{
  "head_dim": 32,
  "norm": "layernorm",
  "tie_word_embeddings": true,
  "init": "normal",
  "init_std_qkv": 0.0508,
  "init_std_o": 0.063,
  "lr_mult_up": 0.889,
  "decay_shape": "pow",
  "batch_tokens": 16384,
  "max_steps": 8960
}
Each number is 128 + 24 x the weight over its row's rms, rounded and kept within 0 to 255. Layers, rows and columns count from 0. The size above them is the row's rms in percent of the matrix's.

# layer 6 attention key, 128x128, rms 0.053, rows 42-63, columns 0-63
size [ 96  99  95 104 105  94  83  99  95  80  95  98  78 106  77  84  91  92  96  94  98  98]
[[ 92 139 120 147 154 111 108 128 109 117 153  78 118 122 133 111 142 158 123 132 133  88 111 135 149 129 156 157 143  82  97 129 159  94 137 114 141 111 113 178 184 158 109 123  98 160 169 132 143 145 138 146 162 138  92 125 134 124 145 122 109  92  89 128]
 [102 130 118 142 109 145  97 139  92 127 114 156 127 119 135 151 104 137 127 127 155 113 146 143  91 101 139 116 135  95 127 141 128 141 102 135 152 107 108 157  71 128  96 170  90 157 142  86 137  98 124 129 170 110 165 132 107 116 109 126 132 117 123 132]
 [101 128  96 140 155  83 114 124 147  98 113 139 141 132 133 141 135 152 120 147 112 127 152 112 129 110 110 102 141  93 100  94 112 144 149 148 130 117 137 146 148 143  73 161 130 119 120 127 118 102 122 151 107 125 170  99 168 152 126 106 143 119 188 151]
 [124 110 156  87 136 140 149 142 127 177 118 125  61  89 121 133 132 146  86 165 110 139 111 154 130 169  94 139 140 166 141 123 156 105 149 159 133 144 129 160 106 172 122 129 118 103  91 158 100 128 105 138  96 100 105 114 128  83 130 125 101  96 104 187]
 [150 112 156 145 129 185 128 122 105 125 127 158 115 138 127  90 118 121 102 150  98 145 181 139  83 139 114 108 146 106 147  90 148 125 122 131 108 124 119 126 130 114  91 120  80 139 121 145 130 128 133 121 128 159 123 145  94 137 152 152 127 140 146 173]
 [124 117 138 103 108 114 130 125 148 106 114  96 111  74 107 131 125 113 133 137 106 164 178 150 170 128 132  97 135  80 172 147 144 134  96 137  96  88 108 161 125 142 119 124 114 114 128 146 109 158 159 106 105 104 115 107 106 161 163  94 135  68 176 140]
 [127 116 115 137 114 170  97 134 118 124 121 135 107 113 115 110 137 144 142 116  99  93 129 122 127 135 107 177 138 120 135 108 125 108 132 129 145 180 156 138  98 149 124 106 155 142 118 121 116 113 112 112 116 150 111 121  91 153 144 130 121 141 108 219]
 [116 134 139 166 135 132 115 121  94 116 146 163 111 112 136 110 152 136 142 152 156 135 129 139 131  83  96 109 139 130 116  97 151 110 113 160 115 176  96 121  95  94 146 112 145 105  91 129 120  94 135 133 111 140 124 139 107 149 176 174 129  95 123 139]
 [155 146 159 186 158 164 158 163 141 107 152 150  78 125 132 118 126 146 131 123 142 144 133 125 111 143  79 163 120  85 140 110 179 108  90  78 140 165 103 133 113 178 135 105 117 146 137 115 112 132 137 124 124  87  91 122 132 105 138 138 119 117 124 128]
 [148 119 114 122 144 145 151 111 139 120 174 133 122 114 115 143 129 138 154 148 101 141 127 156 127 109 138 110 156 168 126  97 156 108 126 157 111 143  90 106 156 141 141 147 129 145 144 153 132 137 136 110  81 113 124 142 147 155 108  86 122 149 113 104]
 [131 133 108 165 129 114 118 101 124  61 122 144 129 168 141 138 141 109 121 159 133 145 151  85 132 140 142 147 118 125 155 160 135 132 128 125 134 160  91 104  97 162 135 122 121 117  81  93 135 156 113 121 149 125 107 156 144  85 149 129 201 130 136 160]
 [106 148 124 210 131 150 157 141 125 118  95 121 139  93 119 126 122 168 134 109 172  75 164  75 134 119 152 162 112  95 121  94  84 133 127 131 110 146 125 168 134 172  92 100  63 111 126 139 128 118  79 113 128 147 141 123 145 115 140 145 117 146 154 130]
 [119 120 132 116  97 166 146 146 130 138 123 134 133 151 105 120 108 130 118  81 135 120 142 124 136 105 141 118 142 119 139 123 106 140 120 101 118 107 105 166  90 119 156 127 145 120 129 117 120  97 127 152 155 124  79 147 117 125 137 112 143 109  77 139]
 [153 214 150  95 149 133 120 135 114 106 108 172  93 123 170 138 144 114 131 121 138 144 118 109 124 127 106 115 153 141 118 102 138  78 134 131 146 146 118 112  83 140  90  93 139 135 145 128 160 121  75 135 134 153 122 119  86 116 174 139 136 140 135 159]
 [143 103 115 143 123 144 100 112 119 150 127 121 165 131 115 121  85 128  96 118 139 159 106 104 135 134 150 157 127 150  93 121  84  88 147  95 149 109  97 117 124 157 164 178 154 106 129 118 128 156 146 156 144 151 146 101 139 111 144 151 107 147 142 113]
 [157 110 119 154 114 120  98 138 141  87  87  76 129 121 106 177 158 140 103 101 140 140 119 135 127 135 117 151 144 128 112 157  87 173 125 115 101 180 133 161 122 112 109 146 110 158 107 134 150 118 112 146 123  91 132 125 139 119  78 110 120 116 120 115]
 [132 116 111 160 127 180 111 161 135  69 137 124 112 119 124 152 101 130 117 140 163 155 148 149 179 176 134 118 131 140 141  93 123 130  85 114 164 151 116 140 140 199  99 133 101  95 152 143 133 138 120  71 134 125 146  69 149 139 132 130 166 143 148 103]
 [141 130  94 156 132 132 149 131 177 128 106 141 151 148 135 154 180 112  87 109 176 112 139 135 108 143 100 155  70  78 137 139 136 160 151 106  98 112 151 137 112 154 100 104 148 172 125 109 123 137 142 157  93 149 174 119  86 111 146 115 138 140 162 129]
 [113 141 130 124 147 169  90  97 140 127 125  63 126 136 118 131 127 141 137 130 121 128 139 166 136 138 144 110 144 125 149 167 149 125 101 136 140 117 137 136 111  87 105 121 105 171 155 123 124 137 116 113 107  83 162  64  90 138 163 134 132 130 118 160]
 [104 107 135 117 108  76 137 143 107 144 145 106 114  87 145 138 145  90 103 114 125 139 142 138 134 140 124 117 159 182 108 119 148 100 133 134 114 128 126 135 119 140 138 134 128 150  92 129 133 148 159 147 145 127 126  90 122 145  71  95 115 153 110 101]
 [119 126 128 110 125 112  98 171  95 114 111 146 125 127 180 171 122 134 134 169 141 120 131 116  93 111 113 153 110 135 110 166 117 128 113 109 109  95 144 164 108 144 139 135 119  98  98 144 163 143 153 126 126 120 104 145 143 155 158 160 134 111 114 120]
 [129 126 127 109 136 107 118 148 109 148 108 161  92  59 125 113 135 171 122 108 116 135 126 149 166 102 119 116 132  99 116 120 135 133 155 155 148 108 119 151 157 105 169 117 124  92 146 134 130 135  93 156 128 161 120 110 136 129 138 127 141 160 133 116]]
# layer 6 attention query, 128x128, rms 0.0511, rows 43-63, columns 0-63
size [ 96  98 100 100  96  91  91  93  81 100  85  97  95  88  91  94  95 107  86 103  99]
[[146  69 149 141 139 124 135 128 134 130 158 129 115  89 110 132 124 115 111 145 146 123 161 150 162  73 111 138 146 131 109  89 111 117 163 120 137 148 124  95 160 124 130  94 165 108 121 122  95 177 158 145 100 177 154 106 159 165 133 158 138 124 127 101]
 [122 143 104 146 118 182  76 147  91 120 120 105 158 125 124 141 103  86 102 120 149  94 138 135 105 149 127 136 100 130 127 141 185 137  87 121 150 125 112 165 126 167  98  69 125 153 161 146  95 129 123 129 157 147  97 126 106 137 139 153 105 129 108 167]
 [127 146 116 166 120 138 113 124 130 141  94 108 126 166 135 138 160 131 127 147 170 144 166  97  98 103  96  93 165 150 151 138 114 146 116 111 139 107 115 126 115 107 150 105 147 115 122 151 105 146  93 150  98  70 143 122 150 127 104 150 149 141 137 146]
 [ 99 124 146  99 135 105 101 118 148 150 148 141 117 124 151 137 163 105  80 151 118 119 100 128 142 106 147 122 106 123 104 145 162 167 128 139 130 136 156 131 127 131 122 110 113 154 164 117 117 147 106 151  63 129 146 152 128 186 127 136 115  88  98  95]
 [122 100 121 167 136 137 106 102 127 168 101 118 129 104 139 151 118 161 135 116 139 162 153 101 135 148 157 169 155 119 145 158 119 134 117 167 131 110  96 105 106 149 136 133 117 122 136 109 146  88 134  99 138 132 176 142 165 109 104 148 136 125 133 108]
 [129  89 118 167 127 115 108 144 101 129 136 136 121 142 121 183 116 121 121 130  84 106 166 120 165 140 152 116  86 183 119  82 146 132 144 106 129 119 138 108  95 137  94 116 100 159 146 127 118 107 120 102  69  95 154  95 142 125  99 145 176 134 181 149]
 [161 137 111 142 109  70 106 133 125 121 123 103 129 127 164 152 126 114  84 109 107  96 155 132 128 149 131 117 152 166  91 173 116 140 136 147 125  90 143  97 129 138 167 135 117 118 136  74 129 130 136 122 117 146 113 125 126 137  87 135 161 160 148 111]
 [137 129 118 104 131 107  97 109 121 119 111 127 146 123 114 145 115 104 170 132 108  70 156  86 128 106 126 124 118 177 107 155 122 154 112 165 108 157 176  67 119 135 159 149 166 119 107  93 127 127  90 120 108 134 154  80 122 144 141 116 135 139 131 115]
 [111 121 137 100 108 116 174 120 131 120 108 141 140 121  77 140 125 131 148 135 134 109 112 136 117  94  94 129 128  81 107 184 108 161 136 117 164 139 127 137 132 134 135 200 154 114 139  89 144 145 105 136 158 124 115 131 128 127  94 135 134 128 116 130]
 [170 125 124 118 151 109 105  93 135 156 127 137 157 129 139 148 159  91 133 140 129 122 142 131 145 134 162 105 124 135  98 142 138 152 149 128 148 105 135 135 131 138 137 152 121 106 132  55 118  86 112 119  93 127 166 107 167 148  68 124 124 126 166 115]
 [163 112 117 167 165 133 117 114 143 141 159 115 106 128 143 132 148  99 113 148 119 123 125 135 120  90 100  86 150 141 133 174 138 128 134 136 160 155 110  80  99 150  95 129 152 178  93 111 149 127 151  69 120 112 139  83 141 140 149  92 142 152 137 143]
 [110 108 124  99 158 131 136 132 100 138 129 100 107 123 129 108  94 129 114 154 111 158 135 122 103 160  98  92 144 138 143 142 127 110 146 131 156  91 117 143 126 169 118 129 136 104 111 163  88 111 163 115 123 110 127 143  88  93 119 128 160 157 100 157]
 [164 102 143  83 162 154 108 121 168 106 164  71 111 141 144 133 150 141 128 158 115 112 145 110  86 129 148 141 130 134 135 156 116  99 109 126 119 108 124 130 128  90 160  93 109 125 129 150 132 150 109 188 176 133 132 153 153 179 157 116 143  96 112 113]
 [ 79 133 119 133 108 179 139 119 126 119 144 138  80 134 141 109 123 133 132 153 111 135 154 163 114 165 132 111 135 107 137 133 136 114 142 157 136 103 116 152 144  92 114 131 151 106 153 172  95 155 119 118 156 159  92 151  74 144 131 106 158 137  95 155]
 [150 111 118 121 156 119 124 163 148 112  96  98 139 116 105 153 149 118 129 131 132 142 157 127 157 118 138 110  86 159  86 137  82 178 151 123 111 162 124  88 115 163  98 129 136  96 142 118 148 110 121  58 125 140 131  73 153 148 123 121 114 146 162 120]
 [ 85 130 106 118 114 109 159 111 106  96 100  98  81 142 118 121 128  96 157 129 119 141 150 107 132 142  98 149 155 142 106 142 124 103 123 133 140 109 172 117 123  76 106 128 175 152 132 116 119 102 104 169 132 113 162 132 133 116 116 135 153 123 125 174]
 [ 96 137 159 117 127 160 118 142 138 144 143 121 151 123 153 100  82 137 164 144 127 126 145  88 145 129 138 138 144 114 102  71 133 132  94 139 119  89 134 143  95 133  83 136 112 112 124 112 176 130 165 144 123 133 151 109 134 142 152 145 159 139  96  80]
 [133 110 143 141 123  89 110 147 144  86  86 114  94 140  80 124 121 114 137 129 129 126 140 137 112 157  72 189 102 145 121 128 119 142 127 127 144 166 162 140 120 146 134 123 120 157 155  92 123 117 109 137 142 155 121 144 110 203  92 156 145 124 153 110]
 [157 144 162 105 110  95 106 117 141 125 114 147 153 108 123 147  87 128  55 123 122 170 127 111 108 138 162 115  92 163 112 134 101 125 119 137 137 144 110  97 155 101 119  97  89 158 142 106  97 156 134 150 109 112 129  79 157 107 176 112 115 156 149 171]
 [132 149 139 140 162  98 171 156 148 137 183 127  96 124 152 122 114  73 164 146 157 133 128 143 127 146 147 129 139 120  97 126 100 125 147 127 155 161 138 114 103  78 128 100 118 140 162 101 142 123 142 106 135 110 144  94 117  77 152 163  95 151 148 155]
 [142 137 113  96 134 118 162 139 134 132 117 161 145 162 145 111 126  98 131 108 147 108 131 165 114 118 108 144 125 126 144 148 170 141 122 124 128 130 132 135 119 105  91 105  83  97  95 129 107 163 128 115 129 144 155 135 160 122 131 120 110  82 129 154]]
# layer 6 attention value, 128x128, rms 0.0472, rows 32-62, columns 0-63
size [101 104 107  94 113 100 103  98 103  99  98 102  94  97  93  96  97 104 105 101 110  95  95  98  93  92 106  91 103  97  97]
[[ 87 146 148 154 135 147 105 105 150 140 138 141 146 160 138 117 113 118 158 109 122 123 101 123  65  94 151 103 123  85 154 173 110 166 141 129 125 152 132 127 105 134 130 140 125  94 154  88  98 140 115 123 122 139 168 120  90 109 121 124 138  89 107 116]
 [140 137 118 158 137 126 118 133 141  99 123 113 129  86 104  96 118 117  73 131 123 116 138 126 122 110 120 143 104 107 163 125 141 114 121 162 150 114  96 165 150 129 150 150 140 116 147 167 146 103 141 157 113 148 126 128 109 141 170  96 111 147 164 105]
 [126 126 133 103 107  57 106 109 165 114 141 105 124 115  88 140 164 142 121 135 144 150 150 119 111 114 125 148 158 146 160  94 123 111  96 108 123 131 167 135 149 124 141 114 119 108 119 134 127 102 122 130  81 172  98 127 152 134 101 107 128 122 141  83]
 [125  96 107 107 123 112 106 145 117 125 122 100 182 152  91 122 114 126 140 115 155 109 123  92 121 133 154 125 114 170 145 110 105 153 159 161 106 135 130 172 135 105 149 139 122 146  94 183 119  98 102 152 107  71 129 120 140 138 164  94 127  81 133 129]
 [140  96 123 103 109 151 124 126 131  93 115  99 105 103 131 124  72 121 111 152 163 167 129 123 111 123 134  89 162 133 164 132 140 165 142 124 145 125 118 125 167 130 149 140 161 143 101 122 130  81 135 119 153 143 109 126 141 156 135  97 138 140 127 119]
 [ 94 130  92 134 127 151 103 106 108 162 116 108 113 110 126 161 168 120 134 128  86 127 138 163 150 108 171 115 110 137 136 122 137 134 114 160  96 116 149 125 134 139 152 170 144 127 132 163 190 130 117 122 100 164 104  71 100 124 137 112 145 159 111 137]
 [104 182 107 124 163 136 155 112  92 135 130 140 138 109 141 121 140 114 122 129 105  86 127  95  96 114 126 114 154 137 157 122 135 135 155  66 126 156 104 112 155 150 124 145 121 132 134  83 155 119  76 113  88 136 118 143 118 166 131 110 131 107 149  99]
 [144 114 131 157  87  99 125  98 150 112 141 135 111 100 144  97 122 140 130 123 152 120  97 153 176 119 147 121 120 136 131 118 154 114 162 165 117 109 176 114 157 120 123 163 126 125 127 110 150 159 122 156 140 122 113 142 107 122 139 154 106  99 183 162]
 [132 120 137 106 134 151 132  95 141 104 101 121 129 131 113 117 158  78 117 137  84 157 124 106  82 166 117 184 121 132 135  98 128 121 109  65 107  95  99 100 121 103 116 107 154 120 127 125 135 157 116 155 130 115  91 151 116 102 128 128 157 117 117 122]
 [131 173 120 122 127 140 200 113 135 150 107 148 132 148 155 142 151 111  94 131 139 101  97 122  83 109 127  86  90 105 133 140  94 117 147 116 125 130 144 124 123 104 121 108 123  92 159  89 149 163 116 124  92 120 145 169 128 136  85 194 117 150 100 128]
 [126 128 163 188 145 115 101 155 187  82 146  92 100 116 100 132 136 131 124 170 151 122 153 120  98 178 149  95 127  81 120 146 102 116 118 126  97 110 136 160 131 139 114  78 118 114 112 130 111 119 119 104 143  89 103 120 123  90 133 112 113 134 143 124]
 [ 82 143 137 157 119 112 150 140 124 146 119 121 138 108  74 145 128  97 127 135 130 118 149 126 187 149 156  84 146 146 116 125 111 122 136 117 128  88 174 125 127  94  75 143 103 173 110 147 120 124 121 157 141 130 130 145  81 138  87 139 115  98 147 132]
 [132 144 115 112 125 132 106 180 145 155  82 140 131  89 127  96  84 104 118 121 121 139 126 118 147 136 116 115 167 173 142 131  97 130 108 120 114 156 114 159 156 189 126 135 140 110 120 138 140 125 167 134 121 144 123 152 125 151 171 146 160 169 144 138]
 [123 136 132 141 134  79 137 128 112  93 135 181 129 133  93 110 137  97 133 126 125 117 126 152 113 166 108 174 171 115 130 122 119 160 113 109 141 160 147 108 144 108 126 152 106 127 121 141 107 151 150 153 147 102 120 146 149 109 166 123 118  86 101 114]
 [114 124 149 120 115 156  97  82 125 155 101  91 159 147 120 122 142 160 148 166 136 136 132 158 129 103 162 110 145 153 160  95  83 104 105 121 122 124 121  92 171  93 165 103 144 138 101 126 115 115 183 127 124 146 147 141 133 143 120 107  78 105 108 111]
 [133 150 100 130 106 137 141 137 134 132 108 109 135 133 150 152 137 144 104 126 126 107 148 109 145 128  93 137 102 165  91 115 146 125 145 130  74 120 157 117 141 112 125 138 113 127 136 119 156 132 100 105 119 169 136 109 106 109 171 137 138 152  95 122]
 [169 113 119 149 177 109 129 149 134 132  91 168  98 123  96 118  76 125 119 136 130 145 143 137 175 136 107 155 120  88 115 129 121 104 136 153  55 161 134 100 143 154 118 140 133 116 123  92 122 104 116 143 125 141 129 147 125 120 118 149 100 123 146 119]
 [157 141 123 160 109 123 131 100 101 144 176  94 176 102 133 122 174 127 129 125 121 123 159 120 126 171 118 124 130 124 120  95  94 137 121 120 141 128 124 171 147 117 128 121 119 171 149 135 120  85 132 179 115  99 124 135 121 134 152  92 126 142 131 120]
 [153 141 159 105 136 120 107 118 112  94 102 160 182 152 143  93 126 132  84 137 137 149 132 122 143 127 124 137  80 133 133 143 149 143 124 113 123 105 149 145  96  98 140 111  99 159 102 113 103 123 164  73  49 110 128 145 113 117 153 159 132 182 126 125]
 [146 116 109 183 148  87  98 166 183 129 136 143 126 126 115 138 142  96 143 135 172  91 124 109 136 140  87 126  79 107 145 122 129 121 128 124 137 173 140 116 147 109 128 126 135 124 106 128 108 156 127 108 166 117 135 140 145 125 108 156 154  88 143 120]
 [ 74 149 150 133 144  99  98 177 127 156 123 112 172  95 119 125 131 139 130 104 135 150 143 180 160 142 131 130 112 102 123 122 130 108 139  73 151 145 121 114 134 115 151 142 127 156 125 127 141 107 132 138 147 106 116 107 136 127 166 139 107  74 134 103]
 [157 151 101  72 128 163 116 109 121  84 140 140 104 123 132 118 121 151 138  80 122 127 133 148 122 130 141 145 119 145 115 118 130 105 120 160 163  77 108 117 135 144  88 116 150 129 110 148 183 108 112  95 145 154  87 101 127 138 152 148  90 144 133  95]
 [132 129 155 114 150 140 133  88 186 125 165 137 128 149 106 164 134 151  99 153 157 134 125 138 151 140 185 133 179 138  98 151 112  73 133 149 137 126 103 107 138 140  83  76 163  76 125 133 132 135 127 112 146 143 151 106 155 160  95  95 168 113 128 112]
 [ 96 117 110 137 144  94 152 127  77 125 123  99 174 149 125  88 116 105 141 124 162 163 147 121 148 141 134 133 154 117 106 134 170 103 125 126 142 152 115 160 131 163 110 132 111 128 138 116 186 126 134 123 114 119 158 136 198 113 166  97 141  86 149 135]
 [169 164 127 178 131 115 119 152  96 166 104 161 129 140 149 115 119 126 121 114 153 113 106 134  93 151 124 116 122  98 117 141  93 105  94 105 107 110 179  89 145 103 140 141  98 137 128 126 130 154 132 119 137 160 128 134 176 158 135 141 169 171 155 143]
 [126  83 136 106 153 127 158 125 131 174  86 168 167 105 104 133 162 133 112 111 132 137 163 109  87 182 107 136 131 116 128 113 146 139 149 135 103 109 129 121 148 141 126 147 129 127 108 124  97 157 122 123 118 119 158 169 155 110 120 122 154 101 133 144]
 [168 103 147 127 115 111 154 155 128 150 121 129 103 138 133 102 151 128 113 122 139 139 109 150 123 123  93 107 108  86 118 134 117 147 149 136 118 142 153 105 118 118 121  94 125 178 188 136 151 161 150 111 167 102 138 147 111 107 137 146 144  80 117 144]
 [116  90 165 175  92 156 127 125 126 106  90 175 108 129 132 106 151 149 151 114 155 147 141  72  99 153 162 174 122 193 101 129  80 148 102 113 142 142 127 114 158 109 149 145 120 119 145 133 148 134 112 121 136 136 138 160 138 140  99  92 148 158 103 100]
 [108 132 121 168 133 139 133 131  69 122 119 142 126 162 141 141 147 139  93 126 123 114 129 107 147 152  92 152 167 128 186  71  77 134 148 163 140 129 124 114 119 148 166 100 118 148 126  97 118 131 148 148 120 154 125  81 129 139 135 151 135 135 158  80]
 [124 176 136 172 155 146 179 122 170 106 113 102 120 106  62 108 108 142 116 142 128 135 107 114  96 108 118 103 113 116  98 131 143 182 138 113 112 114 149 176 146 149  89 149 143 172 124 130 118 131 132 136 100 122 126 134 148 105 119 142 150 145 126 120]
 [172 159 115 145 143 148 110  90  79 127 147 107 121  89 120 147  54 102 122  76 153 153 130 161 147 103 118 117 110 125 118 149 149 108 117 104 136 114 132 123 146 156 176 114 112 132 119 144 165 157 121 102 159  90 135 138 131 137 131  85 139 144 158  97]]
# layer 6 attention output (transposed), 128x128, rms 0.0633, rows 32-62, columns 0-63
size [112 106 113  97 114 111 107 104 111 117 104 112 108 103  97 103 102 105 109 110 119  95 109  98  99 103 114 100 116 103 109]
[[147 101 193 126 176 163 159 137  99  94 125 132 119 137 152 117 142 169 124 155 130  91 107 114 117 106 136 179 158 129 104 148 105 145 130 105 158 125 135 112 128 125 125 126 102  95 142 130 117 118 145 118 182  80 120 137 115 152  97 130 140  85  85 111]
 [134  81 101 151 112 124 139 121 175  90 150 132 166 106  68 184 149 125 159 124 116 178 124 115 128 104  89 144 129 109 140 142 107 159 100 114  96 113 114 115 174 123 133 131 126 111 146 190 137  83 136 132 158 119 129 104 148 112 159 149 143 118 139 135]
 [160 104 145 139 104 124 133 124 116 117 142 144 125 101 155 137 144  96 138 147 127 152 157  90 126 170 124 133 178 161 164 112 145 133 106 135  68 137  92 148 120 151 171 111 112 103 114  95 158 115 150 100 169 141 118  64 119 110 104  91 166 133 124 121]
 [105 142 121 107  98 127 106 117 103 145  78 120 133 128  97 124 151 110 177 154 108  94 166 101 180 184 120 183 121 132 148 114 143 140 123 132 130 127  97 110 164 165 134 128 104 118 116 115 130 158 151  98 130 134 155 133 104 140 105 109  97 109  93 102]
 [127 126 123 143  93 163 105 116  89  96  88 122 130 125 121 163 102 157 123 135 122 134 127 115 132  98 127  92 141 137 116  86 149 138 126 114 183 157 150 117  80 186 110 111 135 122 108 127 150  51 142 118 119 131 121 100 153 134 146 119 143 186 166 115]
 [129 137  98 114 132 191 120 135 147 136 125 133 127 125 121 125 127 149 155  96 130 130 129 137 132 149 103 126 149  86 129 164 140 111 134 136 156 109 107 140  92 159 143 156 143 112 129 123  90  93 118 105 150 110 126 101 137 132 129 115 107 116  89  99]
 [134 135 126 108 145 169 145 122  92 113 181 149 120 154 125 110 140 147 139 124 111 139 117 141 125 124 102 159 110 177 145 110 107 137  96  85 116 120  99 127 125 138 180 140 152  87 165  82 142 110 132 128 108 148 112 107 147 165 138 116 108 145  87 118]
 [138 140 143 113 141 149 130  85 103 153 132 149 104 115 136 120 134 111 122 121 168 148 125 143 169  77 129  88 136 125  81 129 147 155  96 144 130 127  86 107 158 148 114 135 137 100 135 136 154 158 133 125 121  98  81 165  95 109 121 147 104 109  92 125]
 [ 95 166 127 133 137  79 128 100 153 138 119 111  83 115 137 141 170  96 133  97 118 151 158 133 110 161 124  81 133 133 142  97 136 109 159 101 156 133 166 119 180 110 136 117 108 146 139 117 110  98 149 131 106 130 159 137 124 110 126 110 138 114 113 105]
 [162  97 126 139 144 128 151 125 132 144 139 118 107 157 125  98 147 152  93 103 160 154 120  85 122 178 129 100 146 136 127 113 133 106 126 107 136 122 188 149 129 158 101 110 145 121 132 106  90 128 123 138  91 148 120 137 133 144 149 137 126 111 113 145]
 [131  85 151  97 186  97  84 109 143 146 121 162 112  86 124 137 159  98 106 156 121 170 133 167 132 139 160 121 120 131 124 126 144 150  72 126 114 153 108 108 129 136 137 132 102 134 118 150 109 134 143 120 113 118 111 110 128 141 100  91 142 102 122 168]
 [118 127  97 108  95 102 127 125 131 151 136 145 129  99 146 123 145 119  84 107 177 103 120  85 129 141 133  75 137 139  98 140 169 130  95 153 151  89 148 118 117 124  99 172 142 123 155 122 126 172 131 135 168 152 124 103 107 134 115 142 153 142 147 122]
 [ 89 105  99 135 127 121 154 158 155 118 108  79 166 161 161 160 120 133 146 143 122 164 118 139 141 113 140 111 182 110 124 128 158 116 102 157 120 122 119 122 110 129 151 147 141 126  65 154 159 110 136  98 100 131 127 100 117 110 127 101  91 170 147 125]
 [150 111 120 177 103 142 111 131  71 145  88 184 136 151 135 150 129  97 117 120 127 132 146 129 139 141  76 115 105 117 108 127 168 151 123 121 132 145 185 137 127 114  92  64 134 129 172 134  64 167 161 165 121 138 120 115 148 135 136  94 151 117 140 128]
 [ 93 114 125 152 135 111 111 149 104 137 117 125 199 135 107 135 115 131 162 174 168 142  96  99 161 149 141 139 115 138 113  87  84 120 151 104 139 125  98 131 133 134 164 153 100 160 170 149 155 111 133 111  98  90 168 125 103 101 143 117 145 164 144 123]
 [121 133 122 154 140 139 136 139 124 108 133 163 140 145 152 178 115 165 119  89 124 118 136 102 120 127 163 138 132 153 150 138 121 161 134 160 102 157 108 122 136 114 104 125 137 163 153 169 123 102 146 124 162 105  93 106  88 105 147 129 118 114  82 140]
 [136  97 142 131 113  96 162 174 162  97 103 137 135 137 104 142 122 118  94 191 103 154 113 107 151 129 123 113 135 114 117 139 161 159  94 132 151 123 148 146 122 155 148 166  83 119 108 112 141 152 138 135 111 119 141 145 140 132 154 109  72 107  88  72]
 [151 115 139 139 128 147 148  70 138 154 145 109 100 166 131 123  73 159  95 145 134 131 119 137 119 107 111  93 118 108 145 107 152 152 140 140 117 142 103 134  92 146 153 141 118 104 208 144 146 134 151 100 145 163 131 136 125 167 136 127 169 132 119 128]
 [106 125 131 147 131 154 117 141 101 116 120  90 142 145 126 167 138 137 100 139 169  99 126 117  90 145 147 124 150 148 123 131 110  77 144 112 131 128 123 164 159  97 161  91 126 100 150 133 136 130 121 123 134 144 165 102 104 125 105 150 165 139  99 139]
 [171 131 132 131 143 123 101 114 129 120 138 157  78 102 115 137 114 149 130 115 148 129 163 163 114 118 194 143 127 122 118 170 154  93 136 100  85  96 144 127 139 109 127 111 120 130 150 117 135 150 134 177 122  95 117 163 121 139 143 163 120 134 102 150]
 [138 122 111 151 152 142 132 124 110 158 146 111 137 106 128 111  98 139 119 122 143 119 121 166  92 126 124 166 152  76 146 121 155  96 122 124 138 120 136 102 132 132 157 130 133 116 142 101 175 175 138 130 187 131  92  99 136 131 147 123  95  81 135 130]
 [118 167 176  90 144 144 118 120 156 129 126 108 150 133 138  91 132 123 119 131 125 139 103 106 138 101 118 170  76 171 114 100 141 161 159 146 102 106 109 167 105 102 125 151 120  95 122 162 121 131 166 149 172 124 138 119 114 108 113 108 108 136 119 125]
 [114 154 120  99 143 127 137 115 132 154 152 108  98  98 144 155 145 138 112 169 133 122 126  67 146 134 125 142 116 121 122 119 104 115 117 148 138 139  89 126  84 132 116 116 151 125  72 165 134 159 163 168 104  98  89 155 159 144 101 132 156 146 104  89]
 [121 106 132 164 118 108 190 120 100 140  95 163 121 130 163 102 105 140 130 165 133 139 101 120 146 125 104 136 100 100 168 121 128 113 132  91 121 106 157  88 123 113 120 100 137 121 106 117 131  92 134 177 131 128 157 164 110 128  95 103  88 138 139 141]
 [143 101 159  90 103 105 121 131 141 125 118 125 110  99 138 134 126 145 115 103 154 153 122 157 130 205 122 101 163 154 163 146 116 122 137  85 103 152 144 158 116 166 108 103 163 114 132 150 139 186 118 159 108  99 159 122 144 108 136 139 104 143 108 160]
 [185 121 143 134 106 120 166 121 108 162 123 121 105  93 151 104 121  77 137 113 123 162 149 158  98 157 149 123 139 130 137 111 125 125 116 154 131 159 127 152 130 132 127 108 112 129 136 171  99 119 100 162 101 109 123 165  91 145 176 138 119 186 126 109]
 [167 125 149  96 100 109 140 114 123 150 132 141 110 119 104 168 137 129 121 117 139 115 138 144 103 153 146 114  82 105  86 129 124 148 121 143 134 104 179 172 144  67 119 124 126 119  92 128 139 158 117 125 150  78 114 194 104 118 131 126 145 127 102 167]
 [171 146 144 142 116 138 121 117  97  78 124 116 122 144 145 186 121 108 138 125 123 148 148 162 106 150 145 116 106 141 142 109 104  94 100 128 105 140 172 118  75 137 117 109 115  94 117 148 107  78 160 112 129 149 116 129 118 147 140 165 134 133  98 157]
 [ 77 110 102 147 136 114 145  82 108 114  81 134 166 145 178 102 125 117 118 127 136 119 122 149 113 164 117 150 137 121 104 122 114 124  86 124 117 137 120 191 122 124 190  92 104 156 144 152 105  94 129 128 127 109 121 113 102 119 131 135 137 141 152 137]
 [124 117 171 115 145 108 144 114 158 113 128 161  99 140 148 110  87 113 122  63 131 172 119 131 132 140  93 116 142 170 119 121 148 140  99 118 145 117 160 132 131 110 104 112 152 145 134 151 104 107 127 129 117 134 160 147 196  95 107  92 158 148 103 117]
 [130 126  92 164 144 188 115 154 151 132 121 118 117  99  79 100 137 102 173 121 163 103 104 197 136 119 131 119 123  98 142 131 137 112 127  97 149 129 137 156 121 145 105 155 131 132  95 175 166 135 162 139 153 127 124  98 140 171 147 114 103 141 156 113]]